config.toml
num_hidden_layers = 22
num_attention_heads = 4
num_key_value_heads = 4
intermediate_size = 448
hidden_act = "squared_reglu"
positions = "rope"
qk_norm = true
attn_scale = 0.175
parallel_block = false
extras = ["local attention windows", "gated attention", "exclusive self-attention"]
init_std_down = 0.0
optimizer = "adamw"
warmup_steps = 242
schedule = "wsd"
decay_fraction = 0.837
Each number is 128 + 32 x the weight over its row's rms, rounded and kept within 0 to 255. Layers, rows and columns count from 0. The size above them is the row's rms in percent of the matrix's.

# layer 11 MLP down (transposed), 448x224, rms 0.0546, rows 252-272, columns 112-223
size [109  98 100  95 101 103 102 104  94 102 103 103 101  98  99  98 102 103  99  88 104]
[[141 116  98 164 143  98  62 105 123  99 210 156 100 160 181 146 164 128 180 156 130  75 113 133  87 165 127 109 154  84 127 142 120 125 145 128 145 165 152 145  87 119 117  75 129  98  64 162 145 107 161  97 122 101  90 104 108  92 138 136 134 161 122 143 127 128 124 103 118 115 139 139 149 131 118 157 165 160  78  86 181 127 171 163 118 173 131  93 146 118  66  77 159 125 138 146 120 124  82 130  84 125 169  73 138 114  95 143 146 247 119 122]
 [134 126 185 133 144 113  51 105 140 199 157 182  98 134 192 153  29 109 122  73 147 137 135  94 136 210 101 106 121 138 131 139 109 139  88 161 131 145 138 117 155 124  99 151 150  96 160 160 114 175 164  83 128  76  75  81  67  99 128 134 132 176  95 149 173 145 141 177  86 132 165 153  81 119 136 124 170 104 176 158 115 134 141  33 136 150 152 130 133 121 119 157 126 167 138 100 138 169 105 154 157 140 129 143  97 171 187 121 119 155  87 112]
 [135 122 115 150 166 179 126 144 112 171  78 162 194 130 106  60 130 152 154  93 116 147 136 185 142 139  72 128  87 134 169  80 113 170 142 131 128 169 131 137 139 112 143 163 118  95 149 128 127 143  62 132 129 114 152  93  47 108 114 147 129 101 210 119 145 124 145 128 166 128  79 103  84 136 141 156 187 143 131 110 100 115 139  87 140 129 159 132 143 187  90 134 182 147 175  86  63  74 188 121 129  96 124 177 133 125 157 198 173 143 105 120]
 [165 162 148  97 112 156 163 171  64 114 104 247 131 149 132 137 146 122 121  94  96  99 127 126 146 149 106 137 108 115 185 170 115  91 154  94 101 133 170  92 150 131 128  75  98 126  75  98 164 125 171 139 163 109 105 151 127  96 125 150 158 143 173 122 165 140 143  93  96 139 137 152 133 112 133  87 177 215 114 156 133 106 172  92 111 168 127  74 151 122 108 135 146 106 111 103 145 136 156 137  94 120 152 111 176 129 102  81  99 241  99  90]
 [117 175 106 131 105 136 156  82 106 146 142  88 109 132 138 141 113 119 154 113 192 107 149 160 118 153 140 163 146 175 165 173  92 133 195  97 125 140 123 159 170 104 225 166 137  98 144 129 180 121 137 142 165  57  94 155 106 139 131  93  87 112 110 115 114 189 128 178 141 165 121  86  80 118 100 146  87 135 207  94  96 103  85 121 191 126 143 174  57  77 157 229 102 126 147 131  94  97 115  93 130 136 145 125 121 117 174 144  96 155 149 107]
 [147  99 155  92 109 175  92 128 104 108  80  93 143 134 158 151 112 137  53 130 141 200 151 139 211 138 136 142 133 115 114 134 180 157 128 161 165 102 150 103 111 117 141 113  84 107 102 127 120 215  88 125 160 105 160 103 107 161 106 136 139  91 123 199 132  99 152 134 122  94 191  66 115 116 183 147 143 112 171 165 121 119 120 210 139 112 164  99 121 144 110  97 125 142 144 153  82 100 155  98  99 137 135 173 137  78 128 145 140 117 117 115]
 [135 106 179 154 125 112  58 110 108 102 129  97 173 145  49 108 140 123 175  92 168 168 170  59 169 116 163 124 123 144 143 140 107 126 182 141 110 143 140  91 102 146 114 124 163 141 115  79 140 132 176 100 190 108 125 178  95 131 125  78 144 142 102 154 119 178 107 115 132 156 101 185  67 144 146 128 154 144 129 133 169 108 117 101 193 106 168 139 115 110 126  90 124 164 121 139 121 122 135 137 138 135 103 100 157 158  98 142 150 105  68  68]
 [ 98 139  54 165 147 132 167 163 139 147 193 130 163 141 145 199 128 148 144 127 111 169  73 131 108  76 131 176 120  99  92 127 129 117 146  89 163  73 175 153 192 151 127 170 109 123 118 152 136  84 198 135 141 155  77 119 142 168 137 122 133 134 126 110 130 146 100  50 151 170 116  78 112  47 166 177 108 144 165 117 147 181  73 176  61 123  75 148 118  99 116 177 153 145 163 124 117 125 143 145  72 149  74 115 116 105  93 107 120 158 160 129]
 [116  99  93 139 152  60 167  55 147 131  90 138 150  78 132  81 105 154 146 107 150 205 114 156  62 138 177 120 146 149 143  57 118 165  98 152 130 105 117 128 160  96 171 144 104 130  91 100  87 110 131 164 158 151 104 146 118 129 105 150 148 100 132 115 121 111 164 147 163 103 146 180 142 105 134 123 192 137 131 141 113 153  77  53 120  78 129 159 183 125 118 113 130 176  91 145  98  95 140 108 115 142 146 143 125 164 126 155 118 123 100 141]
 [ 97 168 153 144 115 159 148 136 156  85 122 174  96  88 138 145 113 109  90 133 133 186 132 150  80 153 155 115 172 149 157 159 111 162 100 153 186 136 144  84 162  76  74 175  90 140  82 115  39  60 124 145 132 106 100 165 150 196 104 143 176 124 170 158  41 137  68 125 120 133 117 113  93 138 169 128 164 155 134 198 166 162 108 160 162  70 130 169  98  80 135 116 111 138 144  92 110 124  88 107 106 167 192 102 153 139  94 154 154 120 124 159]
 [114 119 202  88 171  80 136 112 106 102 100 126 136 116 132 129  72 136 160  70  88 141 105 143  92 115 118 134 116 107 176 146  95  93 155 107  83 146  81 151  87 157 160 151 141  52 143  78 174 122 133 138 131  78 124  92  68 121 151 124 112 142 122  98 129  82 134 151 113 126 151 219 114 137  93 163  64 127 102 129 141 105 107 186 108 116 121 109 111 145 156 119 165  92 190  93 153  73 175 212  41 134  96 190  94 194 139 148 140 151 141 159]
 [139 118  91 161 114 175 183 101 100 125  29  95 102 154 102 131 141 131  74 169 158 150 184 119 149 158 128 158  80 110  69 149  96 122 128 131 143  44 139 143 124  93 189 135  87 125 134 131 118 110 135 182 179 134  83  93 153 168  83  86  65 179 129 155  55 118 102 119 129  74 107 117 118  95 135 114 117 128 144 124 184  73 171 194 158 109 157 101 135 118 100 126 107  59 149 129 125 164 111 116 107 159 120  82 131  94 159 133 122 156 168 167]
 [146 103 127 111 146 106 142 122  55  93 128 157 168 147 182  95  83 143 116 103 128 146 152 163 103 203 159 164 102 109 151 129 156 121 118 122 144 103  97 100 103 142 162  92 129  94 171 125 153 158 159 146 109 141 111 120 122 124 150 134  95 182 168 158 130 112  47 121  90 159 113 115 105 110  75 122  94 115  83 121 195 172 153 146 166  91 107 143  80 127  97 130 133 176  95 108 143 110 135 117 145 172 132  93  80 111 120 100  77 137  93 144]
 [103 104 100 147 107 103 190  79 150  73 151 116 181 137  93 130 118 124 143  96 108 118 182 115 176 125 124 133 174 180 134  97 124 132 164 173 157 136  58 173 133 102  74 103 101 114 171 139 146 150 141 143 106 101 125 137 124 144 168 148 158 131 146 193 139  87  97 133 147  97  79 153 125 115  80  62 171 101 155 110 123 167 133 107 129  99 142 207 144 102 158  89 167 131  96 136 114 187  78 160 101 150 141  68 132 101 122 121 204 148 151 127]
 [116 104 160 135 149 103 161 146 143 106 118 140 140 101 171 122  95  49 131 138 149 133 155 197 161 110 135 151 171  83 146 155 143 126 127 125 101 111 121  90 131 124 137 180 126 112 116  83 124 130 127 143  89 133 162  84 132 141 130 127  93  74 139  86 128 167 169 148 134 146 119 143 104 189 137 134 193 105 138 125 170 174 103 187  96 110  97 182 126 105 104 111 157 124 103  58 139 133 149  86 203 134 113 145 110 138 151  69 135 140 135  65]
 [ 19 155 130 187 109  85 156 106  97  98 124 163 173 108 168 140 121 170  90 197 138 115  84  71 153 170  97 126 118 134 150 108 103 125 193 192  71 155 182 102  63 163 176  66 126  94 102 144 151 131 145 154  97 162  81 107 108 194 105 178 140 115  72 165  73  85  81 126  93 152 125 126 130 146 165 135  95 142  93 144 132 145 147 158 135 184 132  87  93 118  78 126 118 110 104 144 106 103 147 127 102 104  96  21 122 131  47 205 176  91 112  57]
 [ 94 135 115  70  59 163 148  89  84 106 165 122 139 156 162 111 167 130 127 106  66 164 136 101 128 107 151 153 143 118 127 137  88 165 158 184 161 131 120  77  95 127 127  78  71  73 105 169 113 142 183 149 115  89 128 171 131  92 113 133 117 114  74 138 157 133 107 178 173 106 176  99  90 119 156 156 137  93 120 133 150 103 125 150 106 115 157  73  95 109 142 155  66  90  63  83  87 145 132 155 176 171 138  62 100 198 185  87 132 163 144 120]
 [110 110 108 198 132 157  53 133 131  83 144 115 133 164 109 151  79  70 189  79 117 116  58 115 102 152 178 120 107 110  86 158  89  59  91 149 176 137 137 113 115  79  73 137 134 131 145 132  89 121 129 104 103  65 140 103 152 205 120 140 138  63  79 137 117 135 150 143 104 148 167  80  72 141 143 198 135 148  82 108 112 114 144 123  98 147 183 105 137 190 145 170 128  97 121 139 105  81 131 116 146 102 184 117  87 123 137 113 128  96  84 113]
 [136  79 163 130 172 131 235 126 118 115 127 208 108 103 147 117 118  45 101  84  78  82 172 136 129 102 153 176 126 128  91 102 124 157 113 123 179 101 127 154 152 121 136 167 133 120 174 111 111 110 106 140 156 104 199 159 111  68 194  81 186 126 105 120 120 130 102 178 153 131 157  94 139 140 109 144 129 122 143  83 107 138 117 116  85 130  99 107  75 124 148 205  91 184  99 122 162  87 130 127  94 116 159  85 144 175 150 157  84  54 142  97]
 [127 110 103 103 154  75 128 136 140 188 168  68 150 201 129  90  96 109  87 112 115  99 102 160 107 168 104 149 107 117 110 107 113 121 213 121 100 127 153 130  97  84 116 131 157 131  84 132 166  93 130  98 128 173 136 136 109 118  79 155 135 101 148 129 130 218 110 138 133 109 151 156 142 140 141 122 191  80 114 157 123 115  75 149 133 134 147 173 172 173  92  70 137 114 114 145 122 177 123  96  99 134 170  80 120 135 163 119 117 112 111  89]
 [157 143 145 184 163  96 149 113  61  68  89  94 108 151 186 174 101 151 105 151  97 112 179 134  86 143 146 102 130 121 141 164 126  99  68 144 122 124 121 140 139  92 142 142 149  43 128 115 155 159  91 126  99 131 105 141 149 191 115 130 167  68 118 123 105  76 132  86  72 122 146 113 116 145 108 114 135 109 150 149 122 170 187 163 135 133 133 143 129 105 145 119 117 131 160 108 156  91 127 167 127 105 127  98  80 190 102 142 126 138 125  86]]
# layer 11 MLP gate, 448x224, rms 0.067, rows 253-273, columns 112-223
size [ 93  99  83 105  97 106 104  92 102 103  91 107 101  94  99 101 101 100  90 106 109]
[[164 145 128 118  64 142 109 106  47 100 142  98 125  96 149 134 128 180 171 139 117 147 148 184 120 115 135 126 155 138 134  96 151  83 144 125 135 189 138 153 124 140 104 137 133 140  72 150  72  99 101 184 155 156 101 167 107 125 185 149 157 130 116 179 146 104 101  84 154 144 130 112 117  63 145 105 135 136 140 187 115 113 136 134 188 159 153 145 120 165 159 135 158 206 128 148  84 102 130 126  96  60 118 118  87 134 103 139 146  49  99  77]
 [177  79 161  60 175 125 142 149 122 123 191 169 133  95  97  98 126 138 147 169 145 157 134 139 169 163  98 141 176 136 102 186 115 188  93 149 136 174 182  40 161  95 146 120 132 118  97  90 148 133 158 134 144 149 126 124 140 142  61 100 158 150 147 181  85 164 161 169 120 163 102 116 130 126  75 160  89 131 133 108 105 111 169 137 162 149 167  67 150 109 112  89 110 107  88 117 118 191 150 111 147 168 152 119 162 133 114 153 116 152 184 121]
 [136 126 137 118 152 135 130 123 117 163 119 170 100 170 113 153 142 123 139  92 101 148  99 162  88 116 141 134 111  84 162 132 138 124 127 105  95 180 167 111 130 166 133 102 141  99  61 189 132 180 120 138 120 122  82 140  82 179 109 115 135 103 143 135 123 140 116  80 116 147 132 186 125  94 103 137 132 145 141 166  73 128 151  82 101 177  63 109 173 147 109  94 141 180 144  83 156 145 175 153  99 104 132 179 147  82 150 136 144 181  79  93]
 [ 95 158  73 106 109  73 170  88 161 107 113 145 119 146 132 227 140 126 178 122 110 130  97 139 154 158 112 126 132 122 126  97 106  70 129 121  99 167 128 141  61  96 132 103 131 113  88 152 150 128 112  96 150  94 128  68 101  96 153 132 119 142 129 122 140 120 159 104 156  76  72 123  71  79 211 133 141  66 155  69 113 167 118 139 151 139 145  93 144 121 127 150 129 143 149  67 187  97 108  71 186 156  94 108 151 128 130 166 135 129 133 122]
 [155  74 141 128 140 151  97 149 160 131 146 109  59 222 101 184 114  61 200  95 106  80 107  96 119 146 107 114 155 161 136 137 118 128 183 137 105 138 125  93 131  96 143 117 147  94 170 135  98  60 110 108 109  81  99 116 108 145  94 168 162  91 124 128 136 141 110  89 135 166 144 149 106  92 154 108  92 150 142 103 129  93 103  90 137 121 123 140 118 152 107  92 109 191  91 131 159 156 178 174 112  54 141 103 129 132 183 167 129 101 116 105]
 [106 124 182 122  85 123 118  91 127  81 164 103  90  78 101  84  87 162 176 119 106 172 166 130 117  87 141  80 111 177 107  83 133 107  84 142 161 112  47 146  98 112 188 133 175  60 133 111 140 163 136 168 172 119 110  95 108 182 103 169 115  92 136 145 136 161 108  86 135 127  97 144 124  73  64 163  91 113 113 158  60 115 111 154 151 124 101  95 154 207 134 138 114 179 116 133 108 120 106 104 193 133 190  60 105 143 115 110 130 163 104 120]
 [ 53  96 157  99 134  96 150  34 155 157 117 144  81 141  92 176 149 127 156 132  61 160 139 117  68  96 153 168 126 141  87 120 166 144 122 105 102 142  67 147 129 141  95 122 180 101 169 132 143 171 112 100 117 127  66 116 134 131 127 138 201 159 181 193 113 171 153  73 142 145 155 168 117 152 125 120 176 163 123 139 120 100 168 143 136  92 104 160 136 119 150  96 132 116 104 109 111 100 145 122 176 133  71 109 119 121 119 139 150 143  71 107]
 [162  75  85 131 157 159 137 137 116 108 213 172 131 101 158 126 112 125 127 132 103 138 161 123 170 154  89 112  82  71 109 189 176  78  75 151 139 169 153 111 145 118 129 104 200 124 169 103 180 116 123 139 130 137 158  76 161 139 119 141 169 134 186 128 129 122 151 116 153 107  89  94 113  62 144  81 104 104 115 140 159 152 194 120 148 179 186  88 126  79 147 152  86 145 165  96 111 191 119 120 146 140 132 174 147  99 118 112 155 126  99  95]
 [ 77 119 124 145 152 131  93  78 107 132 135  86 110  95 135  75  87 146 108 136 144 141 135 119 151 177 153 108 127 128  84  84 183 180 151 164 153 125 153 149 200  82 125 109  78 141  62 146  94 110 133 117 133 112  86  65 133 146 132 158 138 141 152 164 140 115 166  79 129 132 171 110 105 114  87  66  79 110 128 134 133 105 125 109 143 118 111 143 102 136  69 148  82 130 138 118 109 138  89 147 141 137  66 158  88 152 104 119 192  80  83 125]
 [187 215 138 168 174 129 139  56 106 143 133 138  50  74 166 105  75 144 135 127 101 117  86 135  80 137 132  65 170 170 177 182 172 140 145 163 164 123 151 146 100 100  84 165  83 140  88 189 122 116 112 125 104 118 141 159  79 154 137 110 137 131 178 187 151 134  99 125 134 138 101 112 126 129 140 105 102 134 117 104  60 162 195 139 122 132 166  89 121 152 107  91 117  99 142 119 151 175 164 155 111 123 182 173 131 169 101 105 169 143 101 127]
 [113 131 118 147 129 107  82 152 122 143 123 107  97  94 184 142 161  62 119  62  91 119 108 155 100 116 124  98 124 159  89 113  70 153 155 160 122 117 139  54 166  66  98  97  92  91 116  86  84 142 145 131 204 151  95  90  84 142 161 140  91 134 135 163 134 150 121 150 128 135 126 120 112 142 162 180 126 111 145 117 174  66 158  99 172 145 161 166 221 137 143 144 161 165 126 144  74 134 124 146 123  97  79 136 104 119 121 206 192  82 154 125]
 [106 131 177  98 167 132  56 136  74 107 142 136 111 102 139 147  65  88  90 110 108 170  79 169 109 170  84 130 171 113 144 140 134 125 162 158 101 119 100 109  67 132 116 121 111 129 163 121 127 117  91 129  75  90 115 122 129 136 161 148  96 159 102 109 130 110 107 107  72 141 168  94  83 109 152 122 116 141 122 101 157 133  62 107 145 174  94 172 155 133 113 156 134 105  77 124 122  83 175 161 176 138 137 138 113  87 123  70 126 176  35 152]
 [144 151 137 126 190  81 137 127 140  63 140 164 140 154  98 136 116  57  92  83  93 156 125 113 172 182  81 151 162 149 130  71 172 179 151 113 129 129 158  84  92 163 123 187 120  74 118 111 102 178 136 169 121 160 143  76  78 181 119 143 123 160 148 119 139  85 133 149 131 148 131 150 130 122 175 102 165 106 117 210  83 144 122  97 167 166 136  89 104 132 137  42 114 144 136  97 169 119 192 161 150 115 128 124  84 111 102 205 112  61  45 114]
 [185  95 127  91  75  95 178 155  55  81 164  91 121  77 159 147  91 135 134 148 153 132 166  67 144 153 162 115 152  59 118 142  84  91  75 122 122 146  89 140 151  98  86 127 129 131  96 102 141 129 122 103 150 112 187 110 133 154 117 172 114 147 166 108 140  90 194 119 162 169 118  99 135 127 130 158  88 140 131  99 141  91  90 116 142 145 206 145 201 164 123 162  48 189 184  99  96 105 109 120 158 151 114  46 144  92 144 137 177 101 101  99]
 [147 142 102  72  77 121 100  92 129 134 122 103 157 162 131 146  70 107 194  60  87 131 133  96 103 143 146 150  78 163 118 102 119  89 102 118 125 107 143 152 186 167 107 109 170 141 132 143 109 134 131 112 134 115 121 162 129 102 140 119 106 120 119  67 152 139 205 117 143  76 112 164 166  51 154 132  86  86 146 111 121 124 118 135 172  97 150 104 172 155 125  77 160 141 123 158  57 153  77 125 170  72  67 234 186  57 111 128 124 155  73 104]
 [ 87 112 105 127 160  85  96  87 109 131 181 120 114  80 138 187 134 178 190  71  64 182 115 105 111 154 120 161 145 185  98 130 172 119 147 148 110 143  88 162 149 151 118 156 135 137  51 153 142  64 193  98 131  73  78  80 111 112 143 143  96 105 142 150 135 125 114  74  98 183 120 119  90  63 101 139 117 126 128 135 131 103 208 148 163 129 154 161 162 135 162 115 107 159 161  79 130 128 128 104 108 134  80 128  74 137 137 104 141 101 117 126]
 [110 181 111  97 213 173 136 132 143  57 141 162  90  99 154 149  68 135 131 148 117 110 131 146 179 151  88 132 115 125 121 115 127 213 136 124 111 171  89 141 103 126 126 165 198 161 153 193 102 154 120 173  86 132 182  85 165 114  94 138 122 147 168 142  94 173 113  35 122 122 114 152  75  77 105 113  70 164 185 140 120 119 139  93 121 161 131  92 174 106 139 119 127 164 123  71 107 114 130 138 191 160 136 157 158 120 122 133 138  75 109  59]
 [115 121  83 136 150 143 113 148 161 104  97 102 159 102 147 141  93  88  94 112 119 152 142 130 135  83 100 177  95 142 108 100 171 103 155 111 140 161 162  88  70  98 116  84 145 140  82 119  77 114  45 154 128 122 129 165  89  60 143 125  94  94  85 176  91 103 197 102 133 135 101  49 144 123  92 128 148 133 114  90 168  82 140 123 123 120 192 154 177 148  86 130  95  84 144  89 148 141 180 131 102 114 162 109  79 131 158 144 122 121  96 148]
 [ 92 143 111  89  76 144 101 205 152 104 142 112  74  97 188  70 141 158 100 104 157 181  56 137 138 159 152 181 114 209 164  92 130 103 116 145 146 140  78 117 150 124 135  93 118 140 150 127 182 115 109 137  99 155 115 162 102 178  94 147 140 177 107 163 118  80 165 139 177 135 112 182  96 105 109 204  96 176 169 212 144  64 129 110 149 155 190 115 163 157 125  87  87 151 121 123 104 155 105 177 129 135 137 133 139 109 182  77 178 115 110 106]
 [173 153 116 136 121  65 158 149  94 162 126 111 121 133 145 166  88 119 102 137 142 193 151 111 185 167 182 129 141  66 134 186 170 117 171  98  89 155  88 176 106 128 127  99 102  98 134 140 117 151 132 134 103  91  89  77 192 119 137 119  95 152 156 113 154 127 194 101 134  92 134 147  87  83  98 122  82 109 130 164 136 165  94 158 140 233 189 152 129  93 121 139 135 140 185  79  96 120  88 110 142 107 189 127 122 128  89 137 142 113 105  91]
 [167 139 162 159 131  70 132 163 140 136 153  73 156 129 181 149  99 147 152 121  83 171 161 101 118 137 175 102 122 151 118  79 141 199 151 160  81 145 103  76 123 122 133 105 157  66  97 106 142 164 141 123 117 105  98 110 133 158 150 140 109 125 112 137  79 126 100 108 119 180 116 173 151 123  94 135  96 109 118 132 154 117  98 111 121 116 163 167 142 129 112 115 248 170 118  65 174 167 175 137 132  84 128 181 153 136 136 142 110  78 119 112]]
# layer 11 MLP up, 448x224, rms 0.0669, rows 253-272, columns 112-223
size [ 91  95  74 104 100 107 108  95 106 102  86 106 100  91 103 102  97 103  97 108]
[[ 92 119 121 179 167 140 118 131 173 172 130 163 112 137 117 122 104 124  83  71 124 153 139  62 199 188  94 112  76 157 176 161 100 101 154 135 112  94 121 121 136 125 137 183 176 119 123 108 162 130 114  43 155 148 118 102 130 168  82 147 100 170 116  80 142  88 171 149 132 132 159 138 131 114  85 142 105  73 145  72 136 145 178 105 104 121 138 112 183 178  67 148 118  92 120 156 133 151  97 179 138 118  96 121 140 159 174 136 148 196 168 180]
 [ 64 165 134 159  73  87 112  29  90 130  93  36 125 165 144 179  95 113 139 114 120  70  99 104  74 106 145 111 145  85 142  75 109 108 178 109  81 116 143 186 107 136 129 159 150 126 195 140 117 125 133 159 127 121 143 108 100 100 186 164 106 114  96  51 125 152 117  88 141  91 129 161 150 160 163 138 140 117 120 130 123 142 121 171 122  62  80 156 146 171 176 171 151 159 158 154 160  60 102 143 136  79 113 116 157 143  83 126 132 139  67 131]
 [139  86 150 169 142 127 133 168 128 175 124 126 100 160 121 109 156 129 163 114 127 153 151 175 115  80 111 147 117  77 148 118 137 131 109 112 160 159 156 120 156 177  97 122 153 118  66 214 126 151 122 183  64 126 131 145 134 201 110 127 146 171 132 127 132 115  98 119  97 115 146 189 206  76 123 113 122 160 135 139  82 142 161  96 125 119 104  49 126 121  82 109 121 144 113 130 137 139 133 125 110  91 128 167 119  59 188 124 115 167  98 158]
 [161 189 164 130 174 147 129 136 121 159 145 118 102 128  87 142 106 103  82  79 131 220 149 122 133 129 121 151 122 217 130 135  81 148 115 120 114 103 123 161 143  98 155 122 138  59 115  77 135 185 204 113  65 110 131  84 148 113 159 173 121 130 135 134 168 196 102  94 104 129 139 151 146 173  93 106 105 140 156 162 154  92  98 165 140 100  73 135 101 116 134 162 147 160 192  98 115  71  72 133 140 114  91  82 119 125 121 108 159  98 120  47]
 [125 177  74 100 135 134 131 114 117 107  75 142 185  85 175  87  90 154 106 204 133  88 155 172 165 148 128 119 109 155 155 119 148 141 102 147 120 128 127 131 139  69 108 141 119 151 119 130 123 168 159 163 168 113 157 172 118  99 171  74  91 139 136 149 141 108 100 146 125 142 122  97 171 149 146 125 160 116 134 149 148 168 177 158 114 115 159  86 147 125  89 198 131  64 155  97 112 149 111  83 137 186 160 165 119 151 146  99  98 161 101 131]
 [177 153  98 153 151 159 111 131  99 150 138 108 181 146 152 143 155 130  55 150 150 123 147  91 116 159 115 162 136  94 162 141 139 198 156 154 143  38 128 109 154  93  77 121 153 136 136 147 161 118  78  91 127  94 148 141 159 102 133 103  98 164 130 137 134  47  60 148 106 178 181 134 153 148 126 103 103  96 162  42 246 114 173 135 144 139 134 109 111  68 114 140 122 102 179 151 153 147 143 129 128 149  64 158 168 113 166 134 140 126  68 102]
 [ 88 106 126 137  66 114 139 121 128  90 168 128 131 120 114 111 164  53 134  76  97 108  90 153 131 125 109 151 118 167 124 123 126 124 144 201 134 136 102 117 131  98 161 174 136 141  97 148 152 194 166 178 176 106  92 147 174 138 134 136 183 166 133 123 123  70 103 125 134 150 127  69 161 106 153 130 140 122 156 145 150  75 211  66 123 134 169 141 179 166  96 134 147 106 121 100 118 109 110 139 173  54  84 148 151 105 128  89  92 160 198 145]
 [ 63 193 191  96  70  88 120  95  95 123 104  64 164 153  89 112 115 159 136 166 118 132 107 123  48 103 134 124 164  98 115  69 141  97 126 102 120 130 137 115 129 191 130 121  92  83 138 167 132 123  80  92 162 132 156 221 175 133 176  41  84 133 135  81 178 123  73 108 143 142 159 152 128 176 136 122 108 125 131 157 115 112 104 174 109 114  97 150 103 100 162 126 148 179  69 112 195 149 194 135 107  97  97 142  95 133 132 149 124 151 121 135]
 [128 122 137 190 130 194  95 185 117 107 138 158 144 130  55 135 151 145  96 108 121 147  78  77 103 142 135 140 126 109 153 161 152 123 162 147 139 134 187 115 125 173  61 133  90 104  68 138 129 109 112 108 191 122 138  94 110 120 148 116 116 124  98 159 156 114  52 137 100 148 121 108 100 167 168  74  84 104 117 137 132 135 136 129 123 136 114 169 125  97 130 160 156  98 114 123 110 123 130 163 112 138 103 158 102 168 151  64 101  72 137 134]
 [141 142 137 179 200  83 193 181 124 133 132 157 136 113 141 132 133 151 113  90  97 118 108 124 133 177  76  97 125 151 128 213 160  77 127  90 181 100 147 122 151 156 149 146 147 158  77 190  69 119 108 168 176 159  98 107 136 165 139 134 124 146 136 105 176 109  85 128 146 153 126 102 122 106 149  63 113 146  62  59 103  98 120 166 159  90 199 140 168 170  97 125  94 103 208 146 182 147  88 133 210 163 140 116  99 142 148  76 130 120 122 128]
 [146 113 122 142  89 120 142 149 139 128 125 134  76  99 216 131 157  46 156 106  54 137 101 162  92 103 122 137 121 111 131 159  84 154 167 126 117 112 151  74 150  98  99 100 126  94 174  90  95 165 143 109 177 154 122 129 113 116 182 108  71 129 142 184 116 168 133 128 121 118 138 141 141 167 183 187 139 130 167  74 152 121 144 127 203 124 150 171 200 103 139 170 200 167 122 135 111 117  96 154 112  55 117 176 127 153 133 194 149 129 144 147]
 [146 188 157 124  70  81 120 141 115 196 140 163 155 116 157 145 148 123  93 161 179 127  86  90 200 115 201 107 130 132 140 144 132 163 134 179  94 174 140  48 140  98 153 135 153 111 153 179  95 124 133 125 131 164 113 108 166  89 218  62 147 134 144 116 103 103 158 134 111 149 157 171 140 127 104  83  90 148 175 129 154 175 108 132 136  84 146  99 139 134 137 137 175 157 172  47  82  94 149 174 127 170 130 128 140 118 156 153 140 130  96 116]
 [157 129 110 119 103 131 109 128 170 202 130 107 103 111 171 148  53 122 179 126  78  83 176 142 140 138 126 130  91 154 191  62 143 114  82 163 101 167  74 121 110 181  81 159 157 156 141 151 179  53  91 150 151  91 181 163  83 100  81 142 142  91 111 139 123 151 134 136 139 122 116   0 145 147  99 106 130  99 145  91 159 128 141 133  98 153 114  90 120 137  95  85 154 111 196 136  76  97 166 162 153 165 178 135 181 161 164  65 218 109 132 111]
 [186  68 156  97 106 149 180 160  44  56 178 125 117 126 140 146  82 156 119 101 107 159 150 130 134 109 136 105 168 122  92 146 123  59 186 109  85 162  96 118 157 136  88 111 136 154  83 154 103 132 105  86 176 110 149 145 145 208 125 152 127 166 121 118 133 129 148 142 138 105 144 129 116 130  87 183 111 114 114 139  95 114  86 181 144  98 139 108 191 119 113 140 137 152 165 136 109 154 107 142 166 175 169  78 115 164 155  91 170 104 110 160]
 [124 112 155  85 187 155 183 197  69 136 160 111  96 118  68  70 101 150 115 134 132 145 142 117 122 127  81 164 109 116  93 166 103 141  99 133 130 101 148  98 120  91 140 102 134 131 161 105 176 127 166 118 137 147 137 148 133 161  57 122 119 102 191 148  51 103 108  66  89 145 154 142 123 109  94 171  87  93 144 144 132 101  82 143 138 125 133 126 128 113  93 140  97 154  81 155 146  73 121 205 149 107 150 130 139 144 120 116 183 161 168 142]
 [126  99 129 117  75 135 163 137 136 121  89  87 132 141 101  67 123  77  91 159 112 134 101 118 111 164 145  87 105  95 139 167  84  72 131 128 137  94 170 107 127 103 107  79  68 127 178 113  97 166  25 133 131 104 137 183 131 200 124  84 180 155  98  88 114 162 210 121 176 141 150 174 117 153 146  88 156 152  99 115 161 180 118 129 144 109 129 163 157  97  81  94 205 118 119 159 118 196 114 114 102 141 187 123 162 168 102 160  74 122  97 105]
 [130  93 161 157 102  70 114 122 105 203 146  48 177 153 143 135 205 113 171  88  89 155 133 119  70 146 178 128 115 132 110 142 121  62  93 108 155 134 154 106 142  91 101  89  76 100 128 110 133 108 164 122 197 124  70 145 132 185 147 147 121  59 124  92 145 106 143 180 140  96 205 132 146 129 192 146 151  96  73 138 178 117  83 156 112  95 131 127 138 146 144 107 153  82 110 155 170 114 120 159 145  70  84 103 116 112 101 153 148 163 143 167]
 [161 148 151 117 119 163 100 133 157 155 129 161 175 115  63  54 121 141 149 138  94 100 125 131  75 109 160 128 171 140 130 140 145 164 169  85 122 160 147 169 100 149 126 143  27 202 158 154  68 137 137 106 125 112 209 159 125 146 110  97 167  58  99 185  73 122  85  97  77 155  87 130  83 121 174 157 161 137  86 126 158 139 125 107 135 113 126 169 151 157 115 105 144 133  88 151 169 131 145 112 125 100 141 138 157 134  89 144 153 149 120 157]
 [180 119 106  76  93 125 167  99  70 145 173 109 171 160 194 116 122 149  90 154 104 109 153 107 117 117  83 115 145 161  98  92 144 177 178 113 114 103 119 107 114 117 113 140 139 118 147 129  72  77 142 110 177 115 200 161  53  88 131 162  88  85  93  98 147 148  59 118 101 104 107  82 154 175 159 104  76 121 157  67  86 142 113 155 117  90 145 150 116 171 166 150 105 136 144  96 121  55 168 127 155 157 140 147 188 106  91 126  82 159 165 144]
 [125 122 182 104  92  96 154 132 157 176  66 183  87 152 113 148  44 183  70  82 131 104 180 121 122 134  81 126  96 107 114 113  71 106 169 101  86  87  67 179 108 152 181  82  78 110 165 136 145 140  96 107 119 103  78  88 176 109 120 137  80 123 121 128 131 141 176 102 146 131 135 184  83 132  84 105 104 116 156 174 127 158 122 161 105 160 134 127 160 119 224 132 104 174 127 106  89 140  87  68  95 111 114 168  52 151  93 129 144 161 128 105]]